config.yaml
d_model: 64
n_head: 2
head_dim: 32
rope_base: 1020.0
qk_norm: true
tie_embeddings: false
parallel_block: false
init_std_qkv: 0.0943
grad_clip: 0.5
train_tokens: 125700000
Each number is 50 + 12 x the weight over its row's rms, rounded and kept within 0 to 99. Layers, rows and columns count from 0. The size before them is the row's rms in percent of the matrix's.

# up: layer 6 MLP up, 384x64, rms 0.201, rows 21-31, columns 0-63
# down: layer 6 MLP down (transposed), 384x64, rms 0.168, rows 21-30, columns 0-63
up21 094:56 54 63 52 35 40 63 69 53 70 58 46 65 43 37 50 27 42 52 39 47 66 47 56 50 45 48 37 45 51 53 58 51 42 27 26 63 68 28 61 53 57 41 33 28 51 41 40 34 43 52 41 28 57 72 52 30 45 62 60 48 54 30 57
down21 100:52 66 40 61 66 46 59 63 59 34 67 45 25 35 54 63 48 55 49 51 49 61 53 49 33 65 42 23 45 45 36 30 81 57 40 49 60 43 58 51 36 50 60 64 48 56 49 61 52 45 39 54 61 47 48 50 53 28 32 72 61 71 36 52
up22 094:71 31 58 57 51 42 42 63 50 21 51 48 53 52 48 53 38 61 80 70 51 59 56 59 55 59 49 69 37 50 45 15 35 41 58 47 43 56 39 58 54 64 58 43 43 47 37 63 54 47 70 37 61 40 55 52 36 34 52 51 37 58 71 63
down22 094:33 42 41 35 61 43 50 46 49 64 49 29 38 48 47 40 52 47 29 29 61 47 43 49 40 69 66 41 46 51 53 71 77 16 40 58 51 52 53 37 51 26 43 39 57 60 62 41 50 61 51 29 55 54 49 54 60 56 48 63 47 41 46 24
up23 105:29 80 38 44 21 32 58 45 74 41 61 62 52 37 49 55 30 41 40 54 53 44 48 65 67 37 38 64 54 54 45 48 28 30 31 47 41 62 48 58 55 47 48 50 48 38 61 51 29 50 66 53 60 62 57 40 45 51 55 49 35 55 34 59
down23 101:39 57 47 47 65 48 50 49 46 61 44 51 37 41 34 75 32 67 54 68 71 51 40 80 56 39 57 31 55 47 55 44 63 40 79 60 71 40 48 62 54 36 32 54 40 51 57 45 58 64 44 30 67 59 50 49 55 41 53 28 55 49 53 44
up24 096:27 47 40 48 38 33 51 42 29 64 52 57 66 47 48 60 49 47 58 59 57 31 69 42 47 66 62 34 36 30 37 72 26 56 50 70 45 52 61 25 67 43 50 67 45 55 49 42 54 57 50 55 69 62 38 46 55 36 63 33 59 49 60 45
down24 098:49 49 37 54 38 55 61 33 40 54 49 62 63 58 50 45 46 38 43 40 75 57 40 35 52 53 34 43 42 57 57 27 58 32 52 36 54 41 62 47 37 49 65 48 48 47 55 61 68 75 52 63 72 27 61 50 59 72 41 68 41 46 23 37
up25 084:34 34 32 59 59 40 53 26 56 55 54 42 57 53 25 38 32 38 48 45 64 31 60 47 52 36 46 43 46 64 41 29 55 38 53 51 58 40 72 43 57 50 36 51 46 31 39 62 46 44 66 32 60 36 25 61 42 43 51 44 32 40 66 60
down25 087:55 49 58 30 59 51 46 54 31 64 37 36 38 75 59 42 67 45 47 27 37 46 57 28 58 40 37 45 52 58 51 44 56 55 57 50 37 49 68 54 44 34 44 52 57 57 45 48 43 50 58 55 56 76 65 37 59 66 12 33 39 56 62 45
up26 105:66 68 76 61 66 45 32 74 35 64 59 57 71 52 47 44 46 55 66 57 26 22 44 55 54 40 44 38 67 64 66 45 66 32 52 49 45 45 61 52 54 47 65 51 48 42 51 60 40 43 63 66 53 44 53 66 48 49 70 41 48 62 43 56
down26 100:17 49 52 61 43 58 63 54 46 44 63 38 46 43 62 46 43 66 61 60 38 52 43 71 69 52 50 48 36 51 56 47 54 38 47 53 53 41 53 41 80 31 48 61 31 43 46 57 55 54 70 52 60 55 41 37 51 16 58 40 24 43 35 47
up27 104:46 56 45 60 66 35 33 48 54 44 51 61 34 38 44 53 51 54 50 62 36 36 59 34 59 65 55 44 62 67 63 51 42 68 52 46 41 34 40 53 55 47 65 76 47 47 79 26 38 53 54 52 22 36 51 58 59 47 65 31 53 50 31 33
down27 101:39 44 43 67 63 29 53 44 51 49 54 47 57 60 58 37 37 53 69 63 47 16 40 30 38 49 50 57 62 70 53 49 37 61 29 57 48 55 41 49 49 25 55 35 63 65 55 58 57 56 61 69 38 56 46 39 64 38 53 63 66 42 61 69
up28 110:49 43 25 58 40 72 67 61 47 38 50 52 76 44 46 47 67 40 62 62 65 55 65 65 37 61 56 53 44 54 51 39 50 56 30 54 49 39 39 18 54 47 32 76 42 54 59 40 44 27 62 66 53 47 37 63 51 40 60 46 63 46 56 56
down28 119:53 38 38 31 67 49 36 46 32 76 56 38 56 70 57 39 32 38 46 49 34 44 51 81 54 44 37 35 45 58 57 42 50 16 46 32 39 47 39 40 67 33 53 44 54 56 48 43 51 51 66 62 54 69 39 42 54 56 51 37 48 53 52 54
up29 098:49 55 45 51 58 52 57 46 34 40 56 57 39 27 48 44 59 60 56 34 52 47 54 45 53 48 48 57 70 22 47 42 62 67 33 66 39 62 66 45 76 52 46 73 47 39 63 40 64 59 27 34 37 60 48 60 45 52 31 37 67 37 27 48
down29 099:51 46 64 54 61 51 51 47 58 49 67 61 60 61 63 40 40 28 51 56 43 56 47 45 46 48 31 50 48 68 35 57 42 46 43 51 46 76 49 39 89 34 72 40 52 61 28 32 53 33 43 49 43 46 59 42 54 59 49 71 30 65 37 49
up30 098:41 43 34 40 56 49 75 74 52 29 54 55 45 49 65 38 60 55 28 64 57 56 43 67 60 44 50 41 69 51 48 50 46 73 46 43 58 45 63 59 54 44 79 68 47 37 62 64 48 59 81 45 47 69 69 62 43 42 45 48 46 48 56 48
down30 092:53 58 58 56 31 42 59 51 63 52 42 17 44 61 33 47 39 73 30 60 50 44 35 61 48 47 49 32 62 53 51 65 66 48 45 56 59 38 43 43 53 43 31 46 50 39 29 50 58 54 81 39 46 59 59 48 67 38 30 38 64 43 35 39
up31 084:44 40 47 65 63 37 64 41 34 29 46 43 43 24 34 51 17 35 50 49 44 28 64 45 55 44 55 56 51 45 51 44 25 32 48 42 58 57 47 39 56 41 47 39 47 82 54 62 42 52 65 63 40 46 54 36 59 56 38 49 71 47 47 56